From a checkpoint of a small transformer trained on Wikipedia.
Architecture: RMSNorm before each block, rotary positions, no biases in attention or MLP, untied embeddings.
Training: a variant of SOAP for these matrices, 371M tokens.
Each number is 128 + 24 x the weight over its row's rms, rounded and kept within 0 to 255. Layers, rows and columns count from 0. Numbers have three digits each. The size before them is the row's rms in percent of the matrix's.

# layer 9 attention output (transposed), 320x320, rms 0.157, rows 40-63,104-127,168-191,232-255,296-319, columns 80-119
101:107078123150136139158102129122130152096128121129125151122145108160177112143133153134140118125130133150139119162169151146
096:137127181150097130111103173192099137119112128117132107120120157132164125188114133093130127155121183117131083130161122100
093:130153155167152121097111122158160104132134113121149134148133105119129156189231126174152150135134129116105117145125125136
098:125140149083125120137125139147104123115139117115145127151161114139118108182134099142130099108132113131139119106170140117
105:145125096121144096119155119116136133172103119105115130148083182148163146188135134108113127119131102143125128125128122138
097:116133075070111113134099121163095133126138134102079102158128163119102117100149165136114133134098092091110144144169126099
088:116128148144137115145092179121121132133156088112148176149148122108141088133121098152137147088118120127184157133144142148
100:123118111158101131117108131166135109117156150138152106136103105134135101140105118137107128126102148145101055122173124125
097:111164101143109121121113144129134198066102124159133117083146107141142138050125141112144148134129151087117105107159101126
095:095129131137164113125104136137124136205126143133138123106101141111097143135158101137173117152106139142114069126140098119
102:149129113093144138106138124145133096152102104116116180127142110085110132181124116128103163147152129134168105148127128130
098:198168125142131135162079130175073149102125129115082104157136097122116074109149118141120123119143123112140130149178095133
098:122138122131123119149112126148119112132129112123135136107134080127092112166146140128119159139111109104132159092100128186
099:141159112133143160127118164120170151140130119119189136138136095141118093134162112112173130130194147126140134141136074131
091:104128178108133111137131125148138116112135133137105112123130133163115139125132113106086148147184118169094131132122092172
094:120117127159186093146127178109141131160138116138142129138115149132105104169076120119089136140126161142140116098156082118
092:138112154139131131122128104164129135130113119136138127110131095121093137132120159154072139096166143141152108101138145135
102:089099086157113118134130102107178104112134126131161106161133138148131144095167128122103117130152162095109106086139083111
105:101116125115131131140137148088156105112117118170122126072111136137165129148138132153106119108146175167147177135083164161
100:164078128126123149129149126155173146144121129116116119123143126075144113101087154164105120161097105135124174116157153149
101:172138090102131133164101137139072145139144131141122131129114137131145128095116138138118125123124123148125162167155161113
102:154109117148130096101165134118153102092165136116124153163167106101120156128140157128165151152151145098144132131147098137
091:169110131164154140147106142132121111136140127088103144128113124107149135153111141084143139143106141096154146153084171176
098:143134125098095136125134137143121178169157144137145142151130121101127099143127143168116146155110102137149124131162118170
103:141178133129094147128105112158135107162118120134125084096099167124084085142141138138102146128152099127150126086120130101
105:123102099105133152167169128097103098101108108058118142158137102119117123088117106164132091108101116132076118157145102142
104:123113128081120128117146112104161127089118151177137103080141163096163123119119159124131128147142135169148108155122120152
104:168141155133177137066140138115146162124096126104100153091154162149132146108138190169128189131087114093145146128082119151
099:137126163147137151151149156171132104146134128124112088108114082125092150158098099183107137110141113131105125104165131155
111:120113172136170125144114113108120098136130107132079135139101131106112115174093138115160140124110137176151115132126146132
101:095135165181125117142094124097141126132092133123117148166115094149114118165114091109153108144106151110109115133118141141
107:111111118142103101181110137159148123101150112132120135095112160091151147157120147127115135121167105144158153130154148137
104:083109174159127155093096149140128131170169132085128150147139149125117160075122123164130112114109087126120169127131121139
096:143136159111147109127124108120099119135162125137109139125133105153125148121055138159122154111099113128096189064137138147
104:120103127149118136130129105124144104115135118159177169167116112139115141105131140109152101120127147141132128164153141110
098:079118114118095131107164132134125126166121123113134134110088149155131137103132130139118132137146154119111123090124095111
101:107120158133165097118136086083123085089133129136091120102162156131129139212129122136134106121101115118127100135158104126
125:112112104145156135144129116142135105110131122138091142148130126152157134085090138134173140136083103173186126145106112084
097:094109127113120162136122167130107150119130103116113128118128147137088133131145152130113127151134165135152094169109152141
102:102167132109137144109125114124200148187104112100147123177120105146132114130112166134156099109139108106134143146146105120
120:119102114117128115161079132109071150130173145151202143103116129153118122117116124119080116148100130138130142142145158142
107:110096136084150133146150152131095151122087131158169148173116147135107150100112110124147168105153126161166108144133138115
095:151121127102135149130117098153118070149075087139143158169128156128098136151120143098121099121157104119147098130138076172
089:109163138132148141133118112144114148144134123140114099135106146159095159126137176107148110135124109154121138120103148080
105:106134150108098139126088135120146178101158151126155090158146125082112132119169095154126137151129155123134126106083127150
094:074117103129106178136129139122122138089158129127161116126124120175137128102121099128104130123119154101149169118118161129
105:121141150166085151124139092133121120108061171152137125135143131147128108164112126160139137122110127093139165119193112098
098:112141141137069142109121126142155074121115117098178132128115113159170121131099138080118168139138132118189156120133174161
115:145144134137121103126107123109124120112136155132140068134076112123129134132074145127150142128090143189157114122139148121
098:177141125115153139098112116122114102105129129127107113127108158099137129115121144093136150131114145122115116122163145154
100:142141099137136154142115151162160122119127139116159102130097116169089119091116117115084116157135137095118163111164145085
108:106129136111147101106105083145131095097166135146107097139119120139150154145080117146103142116171100116103184110114105134
110:108105132141121126108119144100113122104123141176118138091137119099151144146102139108117129088156160145133060144128145138
115:078093149139105134116170104118123147150160104134125139169131152111091109134149132104133110129141134134174115091137112121
109:145081129111118148134160142144108150093133113155107095110145150132133125151139148102158097116117147128129082096136133119
104:090162081094171089148126108105128132112111144114149125144108128143165113145099141101123122160125146129142126138136151148
107:151111093139136115113135113138126177077154162157150150139119144129141141092131102163126138102124114165119136154147151117
108:099135135138115160133115130154133110139093135148124118115113134105106145145108143124137121096133122123117142132124142121
106:154119095122137105106096143119134102169108150134146148134166148145136112103134115167190144145093122174166111111160117145
111:127142169155142146155134144144132087146173149180156154149150133092131140163114098118152146103081117125118141138078084126
096:101161116149108141149139090144117120098126122136100121097160144104104142178145118137138132142127121125110118104129122125
104:158148111126148118133138101140110113141136129136105111144152098162135089087112158143127133122118108123132115121133132171
111:120090107089146121120113151068149071186116137128120164142143132073182146126111124138152115124128141151158113108135101154
108:165111129056107158093090139103134104133139126068146172157096134083101102160121143137126130138108148148129133179126137185
098:133127169091105100101116135143128115095099109163136118119160100093137136101139129139144126109162156151123119143112148170
111:115130093106109098146102103125151148138138131176174099097136120049116171130114155155134087130131141132127142108075090158
118:115105152126132148093121132126127145089145142102139143138089114138100122133126058156127143124132135098114141107108101145
101:077128110104129120129089128088163169129141144127154161092120148122133121132141144152136127115115124196105092128090122108
104:116135142094138104124130171088134122121124096116131122129108109155131182092125166148103101118122125107116129130156080137
102:117122143150179148098133140104127163158085135085125104131149120139114181147125118117151168118215109140126121106109137131
113:121179116131146122132131143147114125129127147164140153122137115131125142134133121088128153218144124120155147168122109151
100:127100097117157141186120138113125146110147153129150179170119170118115111114132099140155118117162128091138148134105111111
100:165133147166132135131143147111140122129162108119122126130127051114114118112136136113185161170122145132130114110128124155
083:132099140131153134116117135128152133121133129173132144082102126119123083180100088124129103119109115143116135119137142090
103:119166132134122113142143130158136140116127136165142095119120096104101177128152158174175166179148127096096132106105128110
088:120137139129156164106107108157102077132107111118119134136085147135110104120119105136106098171126119139131124118148128181
096:117124161133111119063140088131138106146164122127135148101158127115104161126146144139162134169136158137103076108155140109
092:117133148176122099106163128181095123132092126167167127104129149125139119151126093135166096123134132130138127136132159163
096:198119098093125145173174115113108162092112126111126097129184148112119110120160144140097172096116123128175102155116140075
099:141116121132073102139111101138103105117129157135148114120144162138085134100121091156164092117125136108108188110124121137
097:114168130177168128108140167149121133129108120111111152114076111091123107093120138109120150106151098129147122148134173133
106:145087126154111148138113152144127086146153124166111097153145139117129151089116112116093122107164183145155113091120163077
089:137118088121129100146147147115124161152112163194187133114136131126123153183091128118130074055151147144121101089095110143
090:135095141171140102121127154137113127167160085155168106086164110133158108140135102108137143136126167140102087125112115116
092:139122154136131119113125185122151107094124116099113176071125125148101116140148144092121122130167113123116164152094119119
095:149082165133080107145131096117125102052121103122106127111134117081112136117147142106119124145143162156128148120160138110
086:145132112145106124174117166128137105103122123147160136109181131125136130101090158135168111177119121130138149113117138113
094:125116101164136104084111098095081132140127149122166122102130156118162080163125112145107115127112142141149114141145144140
089:120144109182112122143160121173130179072121153108109163123135121108116177146163112161137113159120077112096139126116121147
092:128167082146175096187164127099138107189141112120155136094123131088146136156141130125125122128145106104087143123075118159
092:096120136133120113106103133131138146114118142140159118113164140099126148137085099172130141156107107146139110099096127093
095:097153107098134152143144117121165129161118111121125073146120110119122127088148104112147157096119134148138113125108131101
087:077117097140161122191130100122146126100110113118126125139092118132136148134147111093073122173107082119117157145129101126
090:168094135130140144146088102120085108084118131096126095131128140117127111096103133124127114161124133173115127114148082163
101:127168095146157146139117118151117098173129120132132120146128120111096145128143135086077114118166121088136159093124107134
093:144077124102141128112156124118132125074126135109115091180126150133105104156095150138150122114154134116134161159104127137
099:106122120148124110151121122140140177139157133147140138108133145097165142095190113107120124147086147124126148131105086131
107:132132093154114139137158131112111109116143118120163167141184140171094163120110182132118140142142151113136124171118124121
107:146147124116131119154118107097161132138122126143124173142117148118141127131101121068121137096101132106146109139162101114
099:136091140147104111130122120105170134110133157153136138114115083098112121141112165091158133118097172121122129116113108113
089:152138123127147148133103117127153136128083145116124095134107143123140114154125136149137109171131096125148157184126142105
099:170157106126129141127091144118157106116113130122131123136135157124162125112136107120120139082130140133117117133136138093
100:130178178122069129068121065159132093178092135122108108124110147121151143138124161154140130118198107122109166132103112143
094:162107124089099151088134110136102137192104121140098188169146123125123170108150125112105087163126115126115129121092147077
095:122139128103145158135172112111113111162109118146105174110090108113131103127152098132084112144135137154125133110129106127
092:125157137125177066146092107125119161100132141112151085133130130137171113161162150102089103148115157129131115117151119165
101:109158131160120134118104138104122116092091146110127099068120124131188120144104127138114114140110103121118132110104088128
096:117118140138122125112120103106134184131155139124127130167155133100144172126125131119119101151159123106117125094114129144
094:157122130142128149109113125124124108123128168105120065209151158099124138141138123131123083133097155117126108142182076157
088:111137135136099104189123115099104153082118148156152152114129126117128126161145131151119102143102150107097136132092117133
108:110123121130139150151132110174078158161138131108095161107117139133114120097126098085171112120134143100138131120152126129
102:133116107104090111152130097136160125118170141152102120111155145125114151118140100132121109085127093130081167100138135142
095:075152129116169144134111142091160136152149155104134155116153112121141097152139107099178112121137087152119102128080124119
090:134129186133107173111116101123115098071156094118111099158148106171160111126096086132136112113123099141152110121151112091
096:107103138128115122139100094131108139138113138122111170121177119127143063129111160109142105105116114129113130088133158138
100:120164086151112149132136136148100106081117134148119153143135112115120138128149105120134120133125134118179133129168078130
101:150130147118130128081158107104128159151088123183148180142178109141127128134099133133152134142115141138139103134137134098
098:093156125096094111134123073164106114151106103137163149156097105138137133099104126077116112122124114160136124169109122152
099:122127127100115124106145137076138141103151112129080148109088119149125178129114133147121143099115143146120122166130131131
104:126154121137178106105116153111154094123121098136090074111123135119128146122158134105133085143128125108150073122139166095
# layer 9 attention value, 64x320, rms 0.171, rows 41-63, columns 80-119
097:133117106082128120124150106112103126125087107145095129146115144163161127120167137099115060115113137133124108162163105094
103:097141115126089123175119045110122131154114156164085158162155117124139126136060179118121138155131121111122085120131158140
095:155159154095110091141161130113136118123134137114134117067129157099133138125159132125103132125125158108131096075066120122
100:172173123151145142135161112186105143111097131119114114143145091128134145115088173129097103104146150117149150115143099135
104:121120086093107134139111125164136094132130138120133164086117148083130137136121178135127165090138175181156103157112122140
100:130113148161097098115112118067098139120100134145136143139145114130085114128124133122137174146112132199096094140134130137
096:166161071165092152128153131130150097181122103106111124140111145096175142130101128136190131105127103122143118177068116135
102:109141174120114141119122104122103081151151129150105119120136149153104113128141139171151137145111101140135152168167144118
107:158132115122138099107102125120089158118160116126160134087126115148157141123072136116108131079104114114140154131104142125
101:099093107150138134133135149119136134160156127126150091124092130117146149138117130126152093107113122163138115115111159149
096:106128106140124129092155145138135097167136128124152136118133147079145131122139138145085134090100105154149139108149112099
091:090161125121120112133120112056127107173128137161091134103129150109130131128138100072149143148122114108182112109163117129
105:088091141160114130135134178118135137144126126137179133174126135159090120124113141127137126141135136135122121126144111129
092:136107116118141124138133103071109130145133098117129124102053157127081134110124105130138126138146125131124114141101128134
102:123125175132101135160128158102144095149140142093108147149100068110132119133149101125125096086122123147084119139137101109
103:112127090155116135152122107181086103131120113071100111091137100116117122127115129149110121168129122109111160118150112109
106:102129105120126148130113115107129136126148163138124142149093113103126149120088148166167122148099117137125133103120165139
106:137149116123154132109125111116136164137107121101103165123122169111112138130117140106159121126137128118138120116110074144
095:150103125134141115173142107117083132123149116136123131134100123143138156125153104148165134140116102109133109094109141122
098:122193114131118167121145138130169128097131164105102122133163143100140167126155153133128146172162142115150116086051090125
093:105138147155112125136115129149099126156101157145144140144092088180133113123124157168097129123109093103156090143168133136
111:101106108119087139117134128116141116147116132150186113128109140100089153125136094134130132136103111168156139148138115160
101:089145156147121142089101089099148115108103103132143112124093140133154125127137156108109142181148127171163164082142134139
# layer 9 MLP gate, 1280x320, rms 0.141, rows 0-63, columns 80-119
100:102100137121108143107131114161126148158071154148123135112106124147131100104127113138074118133111155089131170116133087130
104:117099117164127088136121095080117084155164111131085135135100142132082106123125154145105130124143129086146150095080144133
101:104135128099105180132180162084133108123131140126174120122132142107156112107135150140168116132129127130141111133089163140
101:127139134118147133093127111131151109159092119164112159135087120157114146125108111156128100107100118124107139106091116124
102:078130126126107165123130158160114116147109110092106133108121081118171171144116168169153115086117128172144096084127106120
099:136149139160129119115111137127140133096108107105105115148130126156158147109134090112122153111153120148162152130132154136
104:113138172105134116094152121135133113118157134145172121117129087079143093118156116166115124108104175110125178135148120099
099:079173108101083114114095093138139149136121106109162154103118156165110152095116131112129109167183093087141157099139150140
100:129068149164122111119141188099091123125141121126157119140106138144147179152146121133106147118110089103119154123135202137
098:146111155162160132113138142124119145123174116121142139113122151130140146139167114161133176146131131141102130135117122141
104:101149116140138129126133128123121112110130147134109115141129132113171130134166125088131101087166135117128106134167197151
095:096141132142157107089134124120137151123129123113135146127152135156127106110107109148127101144136139169115138110110138141
094:117132163152064157121179141126118120082117092164102127127126131129127055109150118127109150088170128167131136092141144132
094:154116119133126084110114123119122115135141154114111103130112101181100129134114127138142147140135146124127138112167098168
101:128139109155145108159116097135103127147137153144120186134126124118120126122154106126121099130127139103136166104157114141
095:138130110121132111141121119145140131139116176164170144144105109144117121131130099155108123133129130142132061121145152160
116:081139189113111147116121094150130158116138170104121129133115148126112099157133125112158116101094157149145157094159121118
098:140116115136125126124134128110121172153151076189127148102084180092064097092133106115115127139108131143093142117128118141
098:135147114134129128152186126120116108118127109111105135131109122114163085178116088096140125111170136145155140139129141163
099:149135157126137107104147124147159111110139117157111084145147093133098125150095111159157118148107101156118138115092189142
099:144126107132124114142112119121084088109154142119129126144130118085135141108129098130135085099156114098147178103132150156
102:123102142149138136145128162123103153089114131135074132130091117121156117145119141118151109104101129107134094110125137144
099:118136117133141119084119142123158117131128150091102101139095116143146114107137074100098138190077088100111121116120136135
100:104122140174125160071126084122192121130156119137132119148135125141126145148117144116113142111115175163158128172155142149
103:084096133140132123092173118144132091116136124113114119161114148114104093107126145108135168149120134124125155098123122152
103:155120115113107169113151110141147108133157120123108165155125105122096157076113155156128140121119130155086104100133160128
100:122126126153145131132111149187160108116159156124106131113168094153194123106161112132108119121114132177116130124114111106
100:117133134137087142129164131127113119127159083158129111111126111158096122099114129115106138145093178150137115094094133131
097:139112159104124104136110114134118175146128116137076094169133121089148114126133115112121135136134107124141152140141158107
107:116100113115158126176107108083099179120127137133141093111128138156140138138074104145122110126111106142136094102086118192
093:125114160096130128177131144138128163054111149081085137152172144093087130149122101135151132137151118136146081093127124133
095:096127130103095080127134156143134109114113152130129069143130158143123128052091090107108155115191127163112137144081100110
103:088126147142144161091141152085160100126118122172151091162116114129132125146172121133149142138131123169098117113158141125
099:161127123143114122130134101130148113146124128135111093122187154104121117088094091099116109118158143158085094160136108112
103:131145126146081191106135127083102146139170140154163134148118144075135135156143140114143109133171176121128107088156154107
099:157135127122122106127137110110132101156166103113109131109149110162073156081139127111136101130080138161136113110152118169
094:128103087090103124146132118159155124087128099146126148149141132127130101100144122126190165097140134167207146144165138131
096:129082077086120121132182086113106159085108137114104154123135141088107112062105107105139131155112139137080147145120093191
096:148124136120145172097165150157140185121138130115170109149125063101150154139109128143058095150111126107125088128131126153
104:130117149115159097104076121126135123127175128132116146093159134162122175096135097179131136143092151122150137118107131143
098:128116098118095147107154175081122135118101105109110140138152109120150124082143113103114100097122171158121110128134120108
109:108146149134089094073101150141154106173099111139100082130109145067146123103085148122135115135138086113098139106153111134
105:121076168140128113122126137133110105111165134145161101115151140150113144101155142139132122154127132119168113106154192137
098:115129127123139146097131113094103141103111125105106152089124131127132108142134150160131153153073108124128142123134135094
100:116101105143199158169152128129141121097072110139128129106122139155073140137115128103145136150149140100114127125142115098
105:136155099117162146096140183095110166117140138129135114120144129129128115109146150103091125134122131112106094095082133123
103:148100113153085121131152113137098108099122164139124180121114134078102118122137099154196118113144096110113135136114115161
104:131129106084109111103130142119083147088124135117112124136134162106136153130121141135123171129172112150117080087162127144
107:139104111160136108138092055132114134113145109129158147158156074112170151128132135118101108159103157165119126150117144145
103:146121143121131122144120143173127145062146152143137144146135119113130106125149113123116166144112146120188118137163137155
096:111130091132165130130102088139114127174172143146093143155128158145057114162151111172125138169157151126140123086156116186
101:151176133071129139131136168066131083164130141114127127086201170103175127054100170140116151158140110139153073071114144145
100:144154129093151097159106148139160144115144138135082154078116129120142113130144154152128111139124088139136129111133152120
096:162152141132082137153118122149148137119109104163113116146147107101126146095114094117108118141151144103128155128115115104
100:158122108147126151155121130132079125117141160130130148121101165138128123116135110123182094155136085103129095084146157140
105:130094105149122135165110076122119176103136115148118102141193121097159122096124092169145098110118095108138115115139093133
091:143140077092109142151169103110119131166138118137124101154157137112107136115131111156141124101140090122131109101147115111
098:145104138177138113149164146124118130136075119125188111143151121149138110112155140125152129128113133139113155136134136163
101:113137141134149148123139124134101120132153138129120143104118108095132139134157116154109184096105133088128095118154101121
103:128123130169091148134174144141126121125130096107185102091143137122111108115139116115118109092133119172158178147146111119
094:130095109128137162092124161111126103118154140124163125113161110147146116084120126131124100133147115107093138139157125084
095:115096106137116144103113133114136098151125167111136082148143139147135175099076092159131089115109106115142162128171157083
105:148092154157130135095112133157156148084079129088105086158114161163136139134122133117131149110154112107137089111137155116
098:151154109135160106106122109145119158174127173134139119114165154130124075121139138123122120131144146121112142180135128117
# layer 9 MLP up, 1280x320, rms 0.146, rows 0-63, columns 80-119
100:124135146171097094110134130092123146105129101128148117163083141119137190111097164137108068107101125125101113132137130118
107:160111123134152110113135125187133152118145172153148151096128076102136127152127106104118128122117140119146136106140133144
098:130138144087185089079064111095093064131104148061172095101135119140145139109146112142128157061124114135104140117090093127
103:113103126101142112116151150153156150134130094140109138168114126127156169124135070092125107136133096165117159111129140160
106:088119141132118106160103124148128112144143089165173127112138139162114094160131148106135086106116126153137133147153151141
102:149112102102131107068148112057155135172143120155121186157114115132160139124116111120111122132138112178138138104124106139
101:133096114123133111134164146139144138165147154139097115107151113104117138123163121092146137128128105144101145156158077107
101:126128117123098159123109166094144137139150124128107129119103123118073107145134115128125132179117178102153137159121142153
094:126153135105103146149157120151129093117082105101117141124085136142052141165136116102133153161145134169131151115142112111
101:111132114129138143121127118139123122127112140136157140153079153143126166149161175135144148112116089126131131128132128137
100:156115105154113074106164107134133138105105143137085110144132120162166102137090114100141106103112123120108133144119096123
097:136121141131202113085148133111097132159119132114144123119141149100127091153147116134113102129154115103161129153091154146
098:101098121114102139129149142149153111121102158129090130138115148109160124102124098120167125127121153126160126120128135162
095:160145145111117131122145196127144113129140168096096165113119152130107180158162124139111126114158090107160178101155086104
102:132150139154058131125074142134101100137126139157122097149141145102134121146150144122155109100166111097127130151134127141
094:129141152122133113114139147090152112134123167085147090112127098110085146151120115123115166105168147109171130154084083137
090:096119123113108119142127155117151125141170093133098125113152143125101130032127155107110158153150126119123110114147109137
100:126118139140152092142158165118123161170134111137112117118106147105137155131116095172121143069131126151119165125163132122
094:101146132114162141127158120106157174137123127104138113155104169112143123161152108093141115141107117114107150117157156093
100:153135104142093110147166106134104116105158111073152106130143158163150131141110114118104130138149109139087126144126110118
103:086141178138126140138101158126163172141137134132154087121113148102109129144103149098097113154142164163086092162104080144
099:106075136130145155149138132133066175124113162124116143119138106154138116131173151164072142152120192138084072132134106122
099:171088121151133140108122146123137114148159126123137106082091101132084158113080097138120134129148120116146116165104126169
100:150129116164113126130117106115140078134153090176121159094133142140119145126107124165137137134156123168129131124095129126
101:147127117099125181143131153114127134186124130133146124107134124093123151101111145102125109127152105147130141104099160113
103:107149112177111119145128118157150130117141124153142158143104141100164167095126123120161121137108151137151165093161106135
104:118119119189132107094142118116163151105142116113109132127143066135168115142101098146144086183162083156154144153080180136
103:108093128143106138142129106148169106164160110119094133085151153143129125090113114074155097133133132131110130100128093149
102:162084087149156101116138117152118128127146134115132166095103144084076104150148137112102140110111172122153150109075157115
105:130136128133135182139106176130160131165109095120128102128164165111172101135128140094160091140110118115086120094091082156
096:115156152107142140152157136130161145128127110141178107190094112120136080110101166097100109138143108140109120100147089102
097:177114131121090114108109188121130135132159145173103121151129149113147160130137111055137136128122135109156066128093164080
104:125116151111122140115130126131102147129141154122114123186170122170076076115125081121157183151093150093096112122116118128
100:088135095156143099139129101138182148072084116118129112084105167147139140128120140105099151155155085086149128157110137138
102:149114144088179077159108116132080127131172125131164146111108127167140113198158146135204148137105134108108144111118095145
099:121134145136119120105146118137145152151112170119140085117094138141132105129113138153130128122128180144122111143089107153
100:132151132116146135130106105154121139182154142134118098106156102131154167162137153144147114109150097110093135095146127126
096:146113095129124053114164157107167128124108101149166165101138112098130128122148134129134129126147158169140146106171098143
101:130078132139139092107128153084146150141115160128142115159086151123110157152121122143113133126117120135124166145132132161
104:143129133114096179136123101116143129128134119105139164137126142125119118150136098093120144078111128135113093155145109117
101:151107118130093121084098131143071109173122142127137127115122122138170144135162144108131110143161121124198097092130112126
106:137115135149138144097113141156154135142128156154130097160134119123145130157137142111114126123146074085084142145143115156
105:118105146147113177120143116091157128119141141123126065102131145133131113157129119168087118143096120113127106104133104193
099:106141109154086165092112091100098137133156134145158131090123076136131146149145141130098074165121103127111153147156152148
097:115100117154128147139130132121092168102148132137103151152109149174114124127178110138113146055124162159129165142132131095
106:125166114144117094127137173124149101135137140131141096151183140144132153135145137098138148092129127148122146146116157144
104:086148130095136124103135102114139116087124141147130117157122153139090144154139157105125113133111159163168135128140097149
103:127165119140127110128095133156115145098089106172104125133120092086112110167103123145161133102104109135099094130133147175
107:090100140153111132139109139146122056146100142141102118091119137118123194134124139083124153091213125116139147149118091145
106:136158149122178096112138121144142148093123149118122159109105126111115081143131117097107116136134103142135148128064132108
095:098143159118103114113065126168104130153128105117116105150108129108140146147111111091150128075152107148090109120102125119
102:098149179163136109115144110099143143109120132102127150155106131107112153122130124134132176156122104134109091100105152090
105:125110124153118144116151104095152145110153155136125153132143148152096202139138137162158111102157143139137110121122077166
092:111166146081116178138092131132105101117136105109190155127111117147100098082088167156145139104134097141143159124137141153
095:134119124096123118098153119133132123137155128122102105156112116148099100141130102134125100173136108114119110116122139125
099:100135116080102099130125115119129110116167082095129142169159110097128114099147083116138159159131140156115159128139112111
096:124126177072144120146084127083124099109104099083171136134153119069137157116117166105122103097123122158139116147111124120
096:162105126149086155140112111153086112129072173128087125138098089164150124088101109150164108179106104152141144132123162119
105:115089122127144126151123143131135131165154101141113115130126142093117133115103093099121165122138108125135142134129132139
101:147111081115134131129101120145134158104090104110164102142124138122117198146122173134117136168096114138199098137126095175
098:123116153168198106128157106147065111137124105158115136149147105128132141132098131117092126135134126156128154150111132070
094:110152107151125109141100154114137160144109137103110108134126149139135118108111123130111172101082121109161131110143131131
102:153106096142110135144088118166158143138138114136100121163150138096106131127095143179139115101118116127140137140134122120
103:122134131113100151131123166120157127113074088144129162122135137147149108141118104167126148133146141139141140132140093143
# layer 9 MLP down (transposed), 1280x320, rms 0.143, rows 0-62, columns 80-119
105:079133129112120136139126159106139091147135171111102113129116153133139110130148121150149127140133113140124090137139132149
108:095112097138120093153187103105126142126141104110117133149132115170129130138130134118166141100086134141128119133101110120
096:121121139153107128133109123134140129130129152143144095099136157170168147000122083135081110130143136123122112117122096126
099:112099107129097101098120109123127093110118065161126136170131152138141158036101143155104118108132131137116130138107153163
103:088139155161087122138117121161168149147144153140132137139119159105127151211139144124090135127122128114149093146140145116
102:092110124102102145107139140151162120114137119128124124100099141133118149152115126109138102120172121131137200114096111121
103:159143085099144130118138133105150157150121066123132104141106140097103136132127111169101117124135142137119116149134123162
104:098137080074100117116100167133161120119137083123143148128139173092125112144120123112160066132111099139130154139132156130
093:112145145126125159138161085118137147140134145106140099139103147129133105197084149113113140116133165139114122146174136084
102:120123140133093159131109115145086124095145143126113161134134170110117160157118146139106144152088112154139158115164178141
102:171104085173136098107136117113137109086118132112115111095126086162180117152150103153124159140116119130129149122137173101
099:124128146142128126123181138094108171110114160118136189112065105147161111177156150092105134108135159131143158128139064158
099:147132144146134153135109117149118146152139131127164094124127138130133112172105121134149131094202134113107098133101163152
094:131152163148126130072104121184104088126125090116113112142060094126158139177116149126092110155123136181123149101134118124
102:107112132108124146167135136121166069105109163090182141130117149148113104185137104132137133157091119139100122150107101141
095:180097095185100133156158185154167114102117116104150124130110090112091108114094123125120183151103117130121150129110107133
101:126137095130144117106108107102134144080149128126146107095078114084140130154192104109112105078129100151131108115143113142
100:123123152128133120125117123165152168137089122129123157096122102157094137126133087112165110120121143135080103177096156098
094:147113094145121086148143120083136114150116133152115138150084135108139147255112146128117131156157131163157101122122117135
103:158135119116111148119145137078124113137172108160101115163147137126161140051155112075127124124112137171102128119121162092
099:177087121113125133133132115155149137151137139106105089130116095163154138114112131120134104120114154129126141139160120085
100:078142133188091161166126114103140161118144096116102128142124130138126137017160106125105095136122149123095121120167147196
100:155142068142127115099133102106113131121137071128102159157168171114117130056111145153125136159066142126100143141154163126
098:111118107138158122107121121130157139145150148113081081125118099179180112051150093123149115153148108123084111099064076137
100:138165157164146139107192107113124113088170127131155135142093147100141087135114115126122117121104124175132150141113106098
105:108128147146084102101127147106096135160120074111151166106124143141133123180102122112154113133125097112143150131129161118
103:091087104143095141130130135121085148104105136123130140128146125105118146107087129100143122109137081114125106121078165111
103:107077139173134133098133145102144129138109143163108095147072103151108122097142116109115110108177117123095074081164132143
101:116152145168117132160104142092088132133132128152088135153150117098126122112120098150144144134085096145144175139166133122
105:117088162143125141090179133108097149144146144113118139135136182177101116113088151171152106129126089095121156137141091122
099:126137119175109152117096112115110162104123143144157079148137124128112120071124109131127118128095117121164112137118117162
101:058130126142059128155113166129119147092163144079134135128140111115110129153137107153123148120165149168152157115114143149
105:088135151113059118137169130121129086109118102142131098182092124135158125104137141088149144081134105132086101113117127145
099:142164114133097135154134150139130159145127141138114145129106129123132134109122101115106126128106114108138144136126160143
103:092112118141134124155100149135165123111104136129109120108115136166101085180115096131122131125122158152091099127142100111
102:133122123142108132113111113142142135138146146165144167104147086129145148147135144112132142157115138137153118155139128147
096:098118087126133122139137124148114112140137151113109137108122114161134130120132115059191083146047118125117149145126112102
100:120122111138141179164119118143142150115089127156134117150161132142135097138096104121110126118087143118111145093119124143
100:109158094185125127116142135108148139102161124161090127089131133104161108118115130149137119136099138167120185145098168158
100:069101082123096134124131115099128123113152139152084135136147120092120187078151122082133131162146097207098122115157124134
099:170141129113159151141132116137113147084142159178108149167156130105106127152137183141142131114131121119140126129124148193
102:099160140102099125121118090128152131121136134121132180145143075102150124163119084123121171152134089125136159123101106134
106:097102096178084134130107115140134180066116109094110113047122139151162105109121085118118123106120111108114118112144142100
096:126167096120138113125121153117137115101139125135112176101163154108124103222124126163144189095116115111109097120182151147
098:085136142105090085195136148106131137147135149112088136107166116128124104107120158146114118147141134151127109178090119162
107:084139118105115102146120133151127152102108131131105082122114149134142138139071136149116074119143134108092114119123145166
104:166166128093099102117093136145133137134120147145112164103103078109126156152125101161146086118108147113127149144092113124
104:130091113130131141130087107134124139121147169107110139116125113098111166161102097110148159122132145102106170162129132173
106:083132101160113161137122128122137126085143137125092149140091079079185130136144138180147118144111119166130156148146146163
104:119117111107187112096135153164161112110148147133118091110136128085147111150091138143083121198112152161145173157079145118
090:164160132109115124124148174139176128090136107098151074137085127148143153080103151125109147130160137149115078145149138140
102:092180087098136080141153093153125109131101198150110151170113138110126125159115131127084153115152095117100141100127101103
105:153073154158138113113092112132171140109129142121144117104114140118148178168116121128160096108172125070098152128117119121
093:153096109140101080149110139155167088116160132112118129132116125143144129129127132134119148125112111158142126096139133064
097:156108141112095099170157126129148179128154146115111156203120134106127156104125131095129167142126113101130135146109126114
104:093113153178107127093117142102143131124142129093104111089116124128139131107138134155089125144138118134142124179093127110
095:088141129118074140104131115128084117083098106095132102139147124123104134116108102143134108098149110073191139086148147131
097:125107179131141141106108151131141115145142153101132125121139135142132100092129105124122129150097131103130121138103095138
105:104126137127182103144124127180116116177118133157132133119142159108153128138122161152180164147110125153121163132108107121
102:139131137127117149130148132134146127121140108124175109133116101162109124121082129116136144176145115118142135141129110054
097:145122119113170113127149103067168129152159148125138126121114139126143126112149096127106133124098106141120138129096073087
096:116139139121111142112100126160155103101106094123090074130085127115158110139100120158109125128122087106199098125121104129
100:167172128156123119127115120169120111149110125167118135127156124139120107108153144148122114107153162134135113129116133086